config.yaml
n_head: 3
head_dim: 64
vocab_size: 8192
activation: "swiglu"
norm_place: "pre"
norm_eps: 1e-05
positions: "rope"
rope_base: 10000.0
parallel_block: false
init_std_down: 0.0242
beta2: 0.95
decay_fraction: 0.78
batch_tokens: [32768, 65536, 98304]
train_tokens: 132900000
Each number is 128 + 32 x the weight over its row's rms, rounded and kept within 0 to 255. Layers, rows and columns count from 0. The size above them is the row's rms in percent of the matrix's.

# layer 4 attention output (transposed), 192x192, rms 0.0778, rows 180-191, columns 0-47
size [111  99  90 103 104 100  98  98  98 107  93 100]
[[151 150 126 100  85 129 126 140 161 158 104 149  64 190 109 153 106 137 134  74 129 124 174 168 131 140  85 144  93 155 186 172 146  89 155 179 125 139 177 122 130 112 161 122 104 165  92  98]
 [117 194 107 106  93  77 154 179 141 138 157 129 118 121 130 177 143 130 167 139 162 166 104 177 172 145 147 178 164 161 178  90 137 105 142 121 144 160 113 133 199 151 128 130 107 133 161 183]
 [199 153 107 105 128 129 123 135  93 117  98 196 116 169 155 137 205 113 175 143 160 168 115 138 182 140  91 156 107 129  94  89 114  53 136 115 161  77 100  93 125 119 125  83 143  81 123 121]
 [174 128 144 134 158 181 149 109 139 125 157 140 140 200 111 113 106 118 106 104  18 149 135  79 144 112 158  81  71 144  99 112 147 116 113  91 164 145 123 112 139 152  79 120 149  92 118 117]
 [107 119 111 113 125 102 141 163 171 111  74 159  99 206 146 152 134  93 160 100  79  73 156 134 168 150  97 154 133 118 139  97 123  63  99 172 124 191 147  22 117 127 160 158 144 185 129 121]
 [ 83 139  81 163 126 152 164  92 164 171 169 127  93 150 106 108 146 185 117 104 141 132 100 109 147 142 117 178 134 146 157 129 155 134 169 162  97 138 130 102 134 150 114 128 126 149 157 231]
 [109 119 188  32 109 101 130 134 137 133 123  26 156  72 115 176 103 142 115 112 172 100 112 156 136  97 116  68 115 142  79 143 127 131  84 119 149 169 145 162  94 137 124 121 138 202 146 144]
 [151 116 193  38  98 137  88  98 131 175  91  91 207  99  55 162 128 101 114  94 109 172 198 135 157 100  58 132 153 128 103 136 103  84 127 128 142 161 123 106  98  72 158 129 170 154  92 168]
 [147 124 108 127  66  99 163 133 102 145 130  53  96 108  58 122 137 113 167 129 164 169 139  92 120 135 107 132 119  83  89 181 126  87  45 137  99 125 141  92 105  76 189 118 147 109 116  98]
 [119 176  99 146  77 108 112 141 138 111  30 163 158 185 166 152 145  71  96 119 149 105 120 124 134 129 122  83  72 129 142 156 157 149 125 122 179 148 155 118  96 137 187 123 140 110 142 152]
 [110 171 114 160 128  90 145 134 118  76 186  71 141 183 129 103 100  71  91 111 193 106 169 118 139 140 131 144  90 159 173 131 169 114 143  45 157 143 125 121 146 121 119 170 173 167 112 209]
 [196 109 151 147 103 139 175  95 125 139 132 145 116 112  68 122 113 100 189 117  78  87 118 160 122  85  57  99 129 106 107 119 160 128 127 152 110 147 112 110 110 132 253 166 125 132 120 164]]
# layer 4 attention value, 192x192, rms 0.0603, rows 181-191, columns 0-47
size [ 98  96 104 106 102 101  97 103 107  98 101]
[[160 120 117 167 165 159 146  96 161 101  86 134 148 175 104 121 111 116 125 164 139  56  98  79  71 100 158  93 117 138 178  90 118 134  98 117 102 131 135 135 118  92 141 173 110 124  92 108]
 [ 88 130 141 139 159 153 128 100 108 127 132 137 118  91 118 100  89 146 131 134  68  68  79  89  93 112 212 144 114  92 136 176 153 130 101 157 126 133 100 143  84 111  97 167  99 199 134 128]
 [ 99 135 139 106 121 128 141 101  90 143  96 133 118 133 132 137 173 173 102 119 203 180 143 176 134 128 106 165 164 103 178 163 100 138 135 117 102 108 101 181 149 132 126 121 106 144 147 147]
 [107 141 147 102 129  67  94 146 160 112 148 116 163 100 113 119 108 128 103 156 170 124 161 128 115  88 127 116  98 114 139 128 159 150 118  81 136  68  81 223 161  75 108 167 114  98 161 146]
 [117 103 160 150  94 102  75 135 124 180 112 131 144 139 108  85 201  94 153 152 107 120 110 160 170 178 103 134 143  97  59 126 122  95 162  81 110 133 132 111 147 111 144 163  85 106 107 110]
 [153  98 119 163 137 126 108  87  79 117 120 191 148 157 136  28 153  66 119 103 135 106 130 124 152 130 156 153 171 118 164 136  96 136 158 201 127  72 135 128 128 122 141 114 153  83  95 159]
 [ 91 120 110 151 151  86  83 180 112 102  90 145 120 117 116 126  95 134 154 122 168  84  80 179  83  93 161 128 112 112 142 131 139 134 143 109 172 108  92 105 171 155 154 151 129 143 135 114]
 [123 120 149 118 149 127 115 135 168 163 164 136 172 111 132 119 125 157 151 154  66  85 135 161  83 108 106 102 133 183 133 112 103 165 150 151 149 134 114  99 110 167  87 142 105 138 111 164]
 [138 131 101 126 167 112 153 162 132 110 182 132  98  78  84 119 103 172 160 158 117 143  85 112 148 149 201 160 154 168 157 100 149 113 153 147  99 126  92 159 151  90 108 136 153  67 171 122]
 [157 129 104 129 175 180 157 117  83 178  56 131 105 115 107 175 114 194 142 119 100 127 140  98 179 123 130 134 150  91 150 108 122 123 124 206 176 153 127 124 161 138 124  70  81 116 201  92]
 [121 167 121 174 106 119 117 190 112 134 131 174 152 126 160 118  80 165 142 120 172 145 154 131 169 160 124  43 123 155 126 193  96 141 122 118 149  52 130  92 115 158 103 135 174 102 107 159]]
# layer 4 MLP gate, 512x192, rms 0.0831, rows 0-38, columns 0-47
size [112  98  99 104 102  98  99 102  94 107 101 100 113  90  99 104  90 104 106  97 104  98  94 107  94 104 109  93  96 103  88  93  97  98 113  99  92  98 109]
[[171 146 157 126 122  67 112 169 195 172 162 153 116 159 114  95 125  78 165 139 133 127  88 148 119  60 129 108 117 106  98  81  25 119 123 113 111 117 105 116  93 153 145 182 106 120 209  96]
 [143 168 158 175 103 139 111 136  97 169 121  63  94 126 105 132 119 134 145 111 160 125 115 116 120 166 171  88 145 126 164  91 128 182 101 140 102 130 132 116 119 143  75 139 134 126 124 143]
 [160  97  61 136 165 140 111 102 156 154 149 139 102  73 105  90 182 129 150 124 124 158 145 196 111  92 124 138 122 168 110 102 165 143 105 102 104  87 146 121 124 173  90 153 161  38 103 217]
 [100 149 119 157 143 148  55  84 136 142 145 107 167  78 130 154 110 142 131 117  43 102 126 149 115 185 101 100 129 112 126 149 130 162 101 136 133 135 138 154  72 153 129  68 111  93 123 101]
 [135 112 158 116 148 118 167 154 161 130 120 121 134  45  90 112 155 139  86 164 141  50 117 113 151 119 197 141 129 124 149 122 114 175 168 166 110 173 107 146 139 187 127 116 145 119  81 200]
 [166 145 123  73 211 136 138 129 136 156 100 135  66 102  86 119  80 151 218 123  97 163 120  78 101 195 185 139 113  87  64  73 159 131 195  93 111 137 150 116 112 129  81 128 100 155 151  59]
 [ 85 156 104 128 153 147  74 157 105 164 124 146 153 107 136 187 122 132 148 118 111  80 120 130 163 135 185  85 151 136 152 136 177 126 174  92 164 176 116 112 181  78  98  92  60 131 153 152]
 [113 101 131 141 182 149 135 130 112 151 172 155 138 145 104 101 158 137  75 145 137  99 122 154 110 234 123 108  95  99 162 103 130 170 173 105 114 104 193 170  97 148 180 112  62 145 183 170]
 [127 156  64 146 172 164 140  91 115 187 138 109  93  62  87 118 111 140 172 188  70 156 106 117 126 173 109 105 124 118  81 127 156 121  83 119  80  48 102 123 127 149 104 107 120 128 137 125]
 [ 82 118 139 131  80 101 137 137 149 123 141  92 132 200 126 117 105  79 127  52  95 131 115 138 108 128 117  75 144  91 147 124  97 183 141 137  92 134 141 162  75 186  78 133 112  87 126  54]
 [110 142 116 156 115 130 136 120 122 113 118 127 141 109 128  92 127 172 122 122  77 106 180  87  98 120 132 119 157 115 153 158 110 107  74 122 109 160 105 143  99 160 117 162  76 161 155  71]
 [107 160  63  87 142 152 131 129 121 104 102  45 141 144  62 181 143 127 172 138 120  74 144  84 125 144 124 135  64  99 166 148 135 102 113 119 122 153 152  96 131 135 174  75 119 123 133 172]
 [145 121  89 131  65  63 141 127 163  88 110 101 127 223  85  85 123 117 139  53  92 236 144  94 132  87 144  68 122 127  88  92 117 173 123  51 159 158 102 108 122 126 104 157 152 144  65 137]
 [ 96 211 170 147 183 123 143 131 164  83 197 100 111 142 145 149 109 139 116 109 160 136  54 120 144 192 160 104 116 168 134 188 160 172  81 163 110  84 143  84 126 134  41 139  71 102  79 207]
 [100 126 167 116 145 153 110 147 117 114 127 170 148 117 120  95 139 132 113 119 155 132 115 126 187 211 141 144 111  85 124 120 115 159 152  91  85 151 152 194 198 155 129 123 142  64 148 110]
 [128 121 106 157  67  50 168 142 129  88 124 136 104 155 103 127 139  73 137 115 127 164  98 135 158 114  83 109  93  77 112 131 140 154 177 131 119 152  90 128 148 132 120  95 196 137  80 130]
 [133 155 129  44 135 126 116 174 150 120 106 117 100 155 112 196 112 189 136 115 125 180 129 126 142 114 128  83 128 180 170 147  74  67 167 104   6 182 123 175 103  83 144  98 172 149 130 155]
 [115 131 121 132 125 124 114 188 139 107  87 125 112 194 147 137 149 123 165 138  99 196  86 138 114 154  89 197 121 194  79 141  72 157 108 110  69 139 155  95 105  93 146 171 124 164 120  95]
 [146 103 155  94 156 121 150 104 164  85 185 107 156 137 171  95 129 143 144 124  87 136 129 140  91 156  88 165 207 100  97  92  67  78 119 145 103 141 107  70 181  73 125 124 150 152 124 114]
 [123 122  98 116 111 129 126 122 126 120 143  78 164 150 144 103 158 127 111 139 123  78 102 149 116  89 154  72  61 130 138  91 151 162 150 151 104 116  80 155 124  47 121  93 204 104 144 141]
 [144 133 178 109 183 155 201 165  95 118 170 174 165  96 172  95 134  95 152 147 209 136  94 135 116 167  78 114 106 132 110  77 164 150 120 157 113 110  79 123 117  64 118 119 122 116 134 127]
 [ 69 116 112  79 101 127  94 126 127 165  93 116  72 163 112 173 149 158 119  96 130 150 187  96 155 161 132 157 142 160 101 127 127  61 110 158 176 109 115 128 145 102 105 125  11 123 116 147]
 [120  71 119 145  78  99 163 151 108 137  99 122 143 139  97 146 103  92 125 130 138 157  85  83 175 148 127 166  35 174  89 146  91 141 166 135 179  86 120 161 117 223 125 153 147 108 120 202]
 [118 125 101 139 123 151 136 128  55 156 127 140  67  78 105 130 159 105  68  91 115  82 103  48 129 127  98  92 105 141 167 117  97 140 114 108 106 130 122 140  91  87 155 110  99  98 146 144]
 [132 120  92 135  94 165 144 147 120 154  87 163 132 145 189  49 171 148  95 143 177 128 176 134 116 107 108 129 139 141 122  72 124 120 162 128 192 139 131 141 131 121 129 115 149 127 153 131]
 [112 158  55 148 160 163 134  95 139 135 228 144 100 164  66 155  75 114 124 118 111 181 117 132  80 143  87 154  82  85 123 123 123 175 141 127  83 128  99 180 158 145 139  54 115  97  91  80]
 [147 140 160 112  70 139 152 125  91 119 142  94 161 106 171 170 178 162 109 122 114  65 139 190 113 145 128 109 133  80 152  92 167 132 172 189 130 107 110 126 150 124  61 129 117 107 170 140]
 [ 71 100 182 103 204  66 116  95  80  97 171 110 179 109 129 111 124 162 112 113 152 137 151 153 128 116 157  76 106 186 134 145 142  94  38  75 127  90 111 161  91 114  99 111 155 143 170 100]
 [152 163 124 136 153 183 142 112 151 154 142 176  98  82 149 114 104 139 152 167 139 128 145 117 118 140 185 121 126 102 127  51 169 161 171 164 102 146 143 142  50 175  83  85 106 179 126 132]
 [116 148 128 147 139 132 114 155 117  97 128 127 163  48 161 106 153 151 210  85  88 147 183 111 135 169  78 103 139 157 114 104  86  99 184 126 129  71 194 139  63 104 132 132  96 139 163  85]
 [119  99 124  81 157 155 106 128 194 136 124  95 130 142  95 148 123 147 122  99  96 116 130 149  99 168 130 136 127  58 167 199 162 109  90 114 103 165  88 130 111  95 125 196 108 125 133 126]
 [ 89 102 130 127 123 132 118 133 158  81 147 117 181 135  86 196  92 199 120  71 102 126 138 111 135 170  84  94 134 127 124  91 125 148 172 109 150 123 111 162 185 159 114 122 218  89  71 157]
 [ 97  99 134 126 178 117 116 145  56 184  91 159 126 106 119 116 185 193 108 131  80 151  77 106 148 155 111 126 133 177 111  94 112 102 126 121  86 162 165 112 133 179 146 188 189  69 175 143]
 [147 141 102 197 208 118 141  94  83 207 165 128  67 131 147  73 131 135 122 140 114 151 146 110 125 124  65 108 156 142 154 144 143 119 154 150 157 139  64 106 118 131  79 131 121 131 109  73]
 [118 126  97 104 100  97 114  94 161 127 158 133 145 137 169 153 178 163 161  97 122  81 111 116 114 124 191 157 126 166 155 149 186 113 132 173  89 145 135  90 146 187 112 150 101  92 136 129]
 [ 60 158 146 111  85  78 147 159 109  91 129 111 129 100 170 142  91 191 150 124 170 167 156 128  79  85 190  74 142 153 127  93 150 151 132 120 121 124  98 125 120 136 112 127  95 209 123 158]
 [115 113 169 180  91 194 118 129  78 114  80 109 165 160 126 122 102 174  64 153 156 152  84 101 153 137  67 108 196 134 129  89 145 144 116 103 166 114 133 185 149 114 129 106 122  85 140 115]
 [141 195 105 172 121 213 121 143 138 161 159 134 157 128  70  61  85  84 113 111 145 120 153  59 145 144  82 152 158 159 150  97 140 169 149 104 106  48  78 143 129 159 147  46 133 112 139 106]
 [111 191 138 120 158 154 161 107 135 132 185 122 169 138 146 148 126  93 202 121 156 104 152 117 119 136 115 140 113 103 151  84 158 153 135 178 113 158 120 135 152 123 108 132 121  73  99 150]]
# layer 4 MLP up, 512x192, rms 0.0815, rows 0-37, columns 0-47
size [113 102 100 102  91 105 102 103  97 103 100 101 115  96 103  98  97  99 106 104 107  95  92  98 101 108 102  97 100 110  91  99 100  91 108  84 100  93]
[[168 144 152 145  97 120 120 109 121 117 120 135 114 169 130 105 156  86 141 128 141 165 135 113  89 104 113 149 126 110  84 108 134 156 127 114 129 153 121 119 116 135 120 144  98  90 169  92]
 [180 144 175 128 126 119 157  99  91 105 155 105 130 146  88  77  80 120 135 161 195 111 164  95 149 173  99 137 142  77  88 113 180 158 161 133 175 125 116  69 124  85 200 179 140  59  88 114]
 [127 157 142 122 118 155 103 122 133 123 143 254 120 104 129 192 133 124 131 167 143 132 139  74 178 150 124 117 139 121 131 124 157 171  93 128  97 104 156 115 123 143 126 115 111 141  87 146]
 [180 121 105 141 164 153  89 163 137 112 126 130 119  87  62 150 159  97 183 117 183 128 145 151 142 181 134 109 116 131 131 126 110 167  99 207  78  82  68 100  62 168 161 126 121 133 116 134]
 [138 123 158 110 149 134 203 170 130 117 147 153 152 136 161 135 125 117  69 138 141  98 143 115  90 106 159 160 106 105 105  98  94 102 149 149 121 147  80 102 111 126 123  65 163 104 136 115]
 [154  91 127 142 128 141 148 177 151 122 136 149 184 182 119  87 139 127  91 126 146 135 103 124 134 177 132 152  87 128 101 111 122  97 141 129 156 160 162 134 102 126 106 118 114 117 151 116]
 [132 139 132 125 149 120 144 145 130 153  99 155 147 112 135 154 147 151  73 102  72 133 109  79 136 129 105 114  77 171 126 131  98  96 153 167 146 184 120 151 145  74  79 148  71  56 114 152]
 [149  83 123 119 107  49  44 101 105 130 126 106  84 108 129 137 147  57 142 174 156  90 128 123 131 152 118  90 105 138 138  83  72 146 156 162 113 118 161 194 122  90 207 137 192 150 131 130]
 [ 49 102  85 147 134 144 105 143 118 133 152 123 120 149 128 134  98 126 115 166 145 153  89 164 108 235 144 136 167 177 149 105 178 114 145 111 115 132 167 109 129 126 178  94 133 152  85 168]
 [131 135 146 193 116  92 164 129  87 109 138  76 124 151  84 122 144 106 129 160 138 147 154  98  53 114 142 102  88 153 102  96  74 129  91  97 119 116 144 129 168 131 108 127 145 117 163  96]
 [ 71 128 209  93 130 149  94 102 137 111 127 108 141  97 163 108  70 113 121 121  76 130 106 151 203 116 137 101 102 193 158 126 136 104  87 125 124 101 155 152 134 135 145  75  92 113 169 119]
 [127 162 110 113 108 108 150 113 158 149  99 118  97 107 109 153 110  80 185  76 171 107 153 183 183 145  95 118  98 133 119 187 155  97  96  99 115  80 147 171 168 184 100 134 113  73 138 138]
 [100  56 140 157 112 111 155  86 158 109 153  90 109 158 106 128 149 133 164 139 136  99 140 135 175 114 234 133 122 142 134 115 187  99  98  63 104  82 126 126 205 129 152 124 106 110 146 162]
 [144  71 114 125 104 176 141 147 125 180 152 187 171  92 139 175  99  90 153 133 124 179 109 119 100 125 151 106 177 102 149 146 133 117 136 134 145 121 136 110 112 129 148 122 136 123 151 137]
 [121 159 135 116 121 156 148 136 141  64 128  77 131 179 137 143 125 121 120  89 144 141 117 219 157 146 184 142 177 174 133 162 138  97 135  58 101 130 112 135 129 162 119 120  90 131 107  95]
 [160 115 109  97 114 135  90 189 148 106 134 194 131 113 152 172 128 108  99 133 117 185 145  71 210 145 141 118 124  79 118 141  52 112 107  88  71  72 131 163 104  93 138 134 154 134 184  66]
 [109  92 129 126 156 156 151 162 169 159 161  95  91 185 137  61 104 124 105  94 134 110  81 128  91 123 133 167 123 169  99 185 135 107 174  92 137 109 137 128 114 140 176 177 138  65 157 142]
 [108 133  98  97 147 115 169 110 129 174 204 163 162 140 135  87 127  80 105 169 159 202 118 166 122 130  87 167 167  88 124  91 140  71 187 123  83 110 129 108 111 150  84 115 108 195  99 147]
 [121 174 162 165 124  99 150 148  98 156 114 108 132 145 182 142 166 137 113 112  73 148 111 108 114  73 142 119 146 126 166  73 179 149 126  92  86 106 128 154 178 108 120  64 157 110 171  88]
 [107 126 175 144 130 129 153 109 135 113 110 121 126  90 122 159  70  60 125  82 160 114 105  72 162 118 131 109 152 144 188 138 171  98 102 109 164  46 115 125 135 102 168  79  88  89 153 155]
 [116 132  26 140 129 116 134 114 119 119 139 117 158 112 151 125 160 111 109 201 116 134 139 147 122 177  62 181 156 134 117 144 146 151  58 157 159 119 127  30 148  97  94 139 168 131  79  72]
 [179 149  86 161 121  56 124  64 155 119 121 128  85 137 137  96 136  88 169 152  84  67  97 149 143 173 115  81 111 133 162 141 135  75 141 166 118 131 119  86 195 114 123 118 142 138 141  91]
 [115  97 139  88 180 132 172 160  88 150 175 172  93 108 130 159 136 154 147 155 132  89 133  83 134 120 180 146  94 109 103 101 110 149 142 154 127 121  88 134 170 127 134 120 100 112 160  40]
 [ 83 149 140  93 109 140  95 214 137 143  57 102 120 154 108  74  66 149 121  79 151 161 100 111 107  98 119  88 124 143  94 154 148 146  71 138  88 109  98  81  88 123 165 108 117 134  99 146]
 [107 108 160 108 121  47 107 100 129 137 112 132  93 130 148 107 119 130 179 132 114 101 141 164 164 152 117 203 105 148 185  64 116 127 159 142 114  83 114  81 125 115  87 118 141 139 149 114]
 [112 141 116 112 164 117 108 121 117  83 106 163 107 171 151 100 123  99  87 135  91 172 126 156 123 119  88 111 130 134 127 161 185 140 170 122 147 121  71 128 111 116  78  59  73 171  84 146]
 [ 96  82  85  90 126  86 115  86  97 108 139 119  96 162 123 144  79 113 132 130 141 164 158  81 160 171 116 120  87 180 155 149 120  78 117 132 164 164  95 100 109 182 160 127 155 159 182 186]
 [130  68 112 122 102 151 132  80 132 161 123  85 116  84 120  99 143 172 104  93 105 115  99 105 155  89 147 128 126 169 139 132 160 113 125 110 114 105 130 108 114 171  58  94  96  98 104 188]
 [129 179 132 144 136 149 118  99 112 149 156 115  99  87  94 155 146 126 107 151  85  68 107 105 148 104 115  36 183  93 113 150 124  98 118 143 125 113  99 102 204  92 178 154 131 119 102 150]
 [139  66 107  33 121 125  86 150 181 142 130 121  92 211 135  97 169 179  97 186 139 173 160 135 115 116 108 173 141 121 140 143 104 149  82 123 175 154 112  71 125 123  46  26 100  96 108 119]
 [155 139 163 145 151 126 124  78  99 128 109 133 133  81 186 159 190 121 160  87  80  84 143  73  62 122 122 156 112 126 132  91 162 225 114 117 138  81  99  98 149  82 119 123 123 176 167  92]
 [147 151 186 137 114 136 167 169 131 147 160 133 125 126 151 151  92 143 100  89 143 131 143 161 169 104 187 131 134 162 131 159  63 107 182 151  62 122 157 108  83 138 128 129 111 136 135 132]
 [101 141  69  84  80 103 122 145 176  49 131  97  94 148 135 125 189 118 181 177 134  87 106  87 169 124 138 140 127 105  69 140 127 148 114 142 168 116 109 109 103 117 180 149  89 141 189 115]
 [128 133  98 124 131 139 189 132  77 134 127 171  60 148 151 138 114 163  84 163 154 156 149 135  12 148 141 124 169  98  78 112 103 167 107  93 170 146 168  83 146  98 161 169  92  71 154 125]
 [ 88 134  88 147 115 137 161 119 116  89 161  97  96 103 158 101 155 101 154 127 134 133 141 137 163 108 122 117 132 142 117  87 141 113 168 122 153 135 110 129 144 113 171  94 129 111 143 146]
 [ 79 114 142  80 148 121 143 112 142 143  68 137 129 136 178 123  74 127  79 130 120 121 128 117 153  92  99 133 138 179 142 150 163 159  95 188 175  65  66  70 113 126  92 113 156 150 132 165]
 [128 162  97 163 105 164 121 148 143  69 179 136 140 134 110 136 115  62 102 165 139  80 153 119  88 158 123 118 101 138  96 118  83 127  60 146 135 150 140  95 182 135  95 141 126  85 123 156]
 [146 145 134 157  90 173 151 176 135  83 164 165  85 143  88 120 122 131  83 108 136 143 162 115 128 123 106  87 127 130 128 197 136 117 144 182 100 129 114 146 152 180 124  99 123 180 135 223]]
# layer 4 MLP down (transposed), 512x192, rms 0.0856, rows 0-37, columns 0-47
size [111  99 104 102  97 103  97  99  98 104  94 101 102  95 104 102  96 102 100  95 104 102  94 101  99 105  93  97 102 104  97 101 103  94 108  97  98 100]
[[144  86 144 101 126  19 133 153 118 101 184 160 105 137 128 131 109 156 144 143 136 157 154 154 120  74  92 151 114 113 153 147 100 189 114 153 107 107 172 146  97 133 120 136 108  79  99  95]
 [164 127 162 103 154 157 120 149  55 151 130  85  91 147 157 128 131 136 116  77  82 155 111 151 132 107 122  49 133  91 125 155 167  75  74 151  85  91 124 132 119 151 164 149 145 108 117 155]
 [148 134 147  68 158 131 110  69  86 121 145  95 141  83 147 111 134 166 154 104 153 109 142 160 109 160 116 129 159 137 197 173 127 129  93  96 167 122 113 122 137  93 163 108 161 148  90 164]
 [133 129 165 132 152  72  86 133 111  98 114 121  78 126 139 137 154 110 182 100 108 169 135 197 185 139  90 103 130 121 115 166 126 105 143 169 152 139 105  82 178 132  60  95 153 112 179  87]
 [141 142 177 121 142 158  99 119 118 150 117 106 153 134 169  86 134  88 169 139 131 115  85 159  89  81 148 130 149 122 108 151 109 155 179 102 122 114 225 138 105 135 115 162  67 124 147 191]
 [152 100 107 119 133 113 131 145 134  65  62 156  92 133  36 127 150 132 138 105 147 173  74 112 145 142 155 126  97 134 138 158 158 109 123 156 145 122 134 113 118 112 157 116 132 210 130 127]
 [ 90 132 126 126 114 154 122 159 129 162 154 170 136  95 121 103 109 120 100 152 108 122 104 160 160 180 112 134 170 131 178 135 130  94 100 119  68  95 174 117 125  75  63 128  97 153 170  91]
 [111 123 125  59 144 122 126 162 106 207  90  99 148 126  91 141 155 113 161 156  99  59 112 159 127 122  78 128  91 118 123 177 127 139  88 158  89 134 131 112 165 103 141 131  73  96 125 173]
 [195 153  88 110 120 138  56 165 151 148 117 117 167 161 180 102 146 124 137 132 128  89 116 155 127 144 135 120 171 142 120 127 125 199 149 143 145  97 116 145 113 113 101 128  78 147 144 151]
 [142 102  95 106  97 154 127 161 105 102 143 158  83 125 160  77 116 137 131 135 138  90 113 115 177 138 168 109 160 118 122 131 163 138 157 147  99 103 146 119  37 114  68  98 138 116 114 194]
 [156 131 131 190 116 152 174 174 123 119 107 129 118 114 166 151 171  93 166 119 127 120 112 156  61 200  88 144 118  91 126 123 146  76  91  60  96 134  78 117 184  92 101 110 138 151 127 112]
 [ 74 141 120 143 130 107 135 114 160 173 117 187  96  85 187 125 115 104 120 137 201 117 137 127 149  97 140 112 177 169 133 124 176  83 168 114 197 139 130 104 172  99 160 112 159 106 130  85]
 [106 119 118 113 101 130 153  66  95 117 170 126  90 175 117 110 131 117 111 125  73 171 148 171 157 127 118 117 167  82 125 224  67  96 139  65 156  93 138 146 243 107  33 111 152 120  97  52]
 [133 139  90 141 180 162 128 132 150 163 160 156 102  90  72 114 188  51 155 109 179  95 140 185 121 127 132  91 150 152 105  59 108 192 229 139 132 106 117 112 120 120  99 116 115  48 158 116]
 [ 97 119 120 126 105 122 148 121 141 124 141 121  88 136  90 137 104 132 130 180 148 133 172 150 127  48  89 138 119 204  83 163 109 134 107 101 141  86 144 152  75 129 112 139 121 155  97 170]
 [209 107 103 132 120 183 143  84  94 104 101  73 122 185  64 160 140 122 128 164 123 160 140 183 141 115 108 113 133 128  71 117 104 114 140 125 115 164 160 117 135 184  69 114 160  71  98  83]
 [110 124 151 110 174 133 100 141  84 101  92 106 188 134 149 105 124 148  95 155  84 117 146  60 156 142 104 159 183 135 162 136 211 113 105 127 140 137  96 142 167 151  62 146 131 165 139 145]
 [ 57 151 111 135 149 194 139 151  66 106 109 168 109 159 155  76 123 113 166 101 144 141 105 155 145 145  87  75 113 156 122 160 101 117 119 152 130 147 132  75 120  78 124 102 187 122  85 103]
 [ 91 151 112  99  87 188  94 104  97  99  93 100  93  91  66 106 126 126  97 174 103 103  45  94 153  81 117 184 179 184  97 103 133 121  91 153 176 134  93  96 104 114 141 104 178  85 106 101]
 [166  79 113 123  88 129 136 170  95 129 138 150 146 131  96 102  80 120  52 121 116 174  69 101  62 112 125 117 151  98 148 172 142 164 119 160 182 127 153 165 179 156  54 133 107 118 122  87]
 [125 130 134 145 163 100 134 126 121 105 123  54 120 131 127  44 115  95 133  39 112 189 146 107 137 147 168 133 127 116 132 108 129 150 140  91 157 119 146 136 127 134 143 115 164 180 160  99]
 [186 150  82  99 116  95 143 120 152  65  81 146 132 128 136 170  77 147 154 178  77 150 134 116 122 168 157 124 133 130 142 173 150 167  91 149 139 150  91 116  91 147  72 119 158 125 115 137]
 [ 57 132 118 137  83 151 129 188 121 124  87 140 120 193 181 124 134 103 129 119 152 118 173 136 175 139 140 154 163 160 165 185 131 133 140 197 101 113 159 128 105 126  98 101 106 133 155 122]
 [ 93 103 138 166 134  91 144 137 120  94 143  39  87 171 113 172 133  92  89  70 160  77 139 105 111 170 129 143 135 118  82 106  63 111 161 114  98 143 118  83 149 182  85 151 148 103 198 109]
 [219 163 104 187 153 129 150 100 125  80 144 134 160 162 115 153 152  57 149 134 178 112 179 154 113 136 147 172 118 161 107 126 131 153 109 106 102 176  82 132 102 167 121  84 189 145 133  83]
 [ 88 104 188 126 176 126  99  96 138 142 141 134 128  82 156 105  79 156 174  99 114 143 108 190 104 119 160  60 124 105 129 157 156 127 150 103 128 129  96  77 182  82  94 119 143 100 142 104]
 [171 129 115 121 170 106 126 173 182 165 127 115 157 115 154 159 152 144  82 156  83 116 200  87 123  69 109 137 113 130 131  77 112 151 150 138 205 117 127 122 129 142 175  87  35 180 100 159]
 [150 116  97 165 123  89 154 129 127 175 117 125 137  93 167 177 138 118 172 112  81 132  73 169 184 165 149 123 122  97  99 145 132  84 103 146 104 138 123 115 146 137  52  75 124 154 137 157]
 [175  77 103  94 156 110 135 181 172 100 108  93 160 161  98 109 127 143  87 163  75 158  89 154  87  85  89 173  99 157 184 123 129 156 109 137 142  88 128 137 150 119 143 138 170 129 133 151]
 [130 135 130 140 167 107  97 205  92 119 124 128 176  84  86 101 172 106 118 148 155 110 141 115 156 212 106 121  93  94 183 190 139 150 135 163 157 107 110 183 141 102 157 196 134  85 173 130]
 [171  75 167 167 103 110 139 130 177  94  86  75 100 123 121 169 101 116 138 155 126 127 206 122 144 106 105 133 113 104 131 159 123  98 136 153 137 186 169 136 121 147  49 175 121  78 147 139]
 [125 115 149 130 140 115 181  99 116 141 120 141 183 114 125  94 189 154  98 151 157 176  93 157 112 123 117 114 106 155 117 146  55 219  96  90 153 154  83 170  98 109 113 133 119 191  96 138]
 [120 112  67 134  77 151 122 175 153 116 119 130 139 121 112 117 170 138  95 152 147 167  56 137 135 150  82 158 169 122 158 136 159 176 112 174 151 156 126 131  79 177 137 138  74 134 171 131]
 [174 105 107  87 142 155 162 128 153 168 144 111 187  92 187 142  86 169 156 134  70 156 132 110 123 161 161 163 131 115 169 102 176 157 144  88 185  89 132  88 143  99  57 133 106 129  97 158]
 [114 100 132 161 154  36 124 193  74  91 128  85  84 134 157 149 104 181  73 151 147 142 134  76 104 164 123 146 195 118 113 102 150 136 134 186 116 106 165 153 171 139 120  53 151 138 150 104]
 [217 143  95 138 138 127 105  88 108 131 110 161  66 144  80 125  74 115 159 105 164 118 100 117 155 124  71 150  82  77 146 129 180 106  99 151 149 159 125 138 138 116 126 167 115 120 143 154]
 [140 107  99 148 135 161 176 141 154 137 137 148 113 138 178 124 152 175  80  86 125  72 104 113 149 108 141  91 172 115 125 140 112 147 124 110 123 166 112 118  81 111 144 185 175 137 151 112]
 [ 67 119  71 193 166 161  98  86 133  81 146 114 112 135 174 152 120 133 104 152 141  89 157 139 142  99 170 131 157 142 104 129 148  87 137  92 139 140 147 114 195 154 120 140 119 185 118 117]]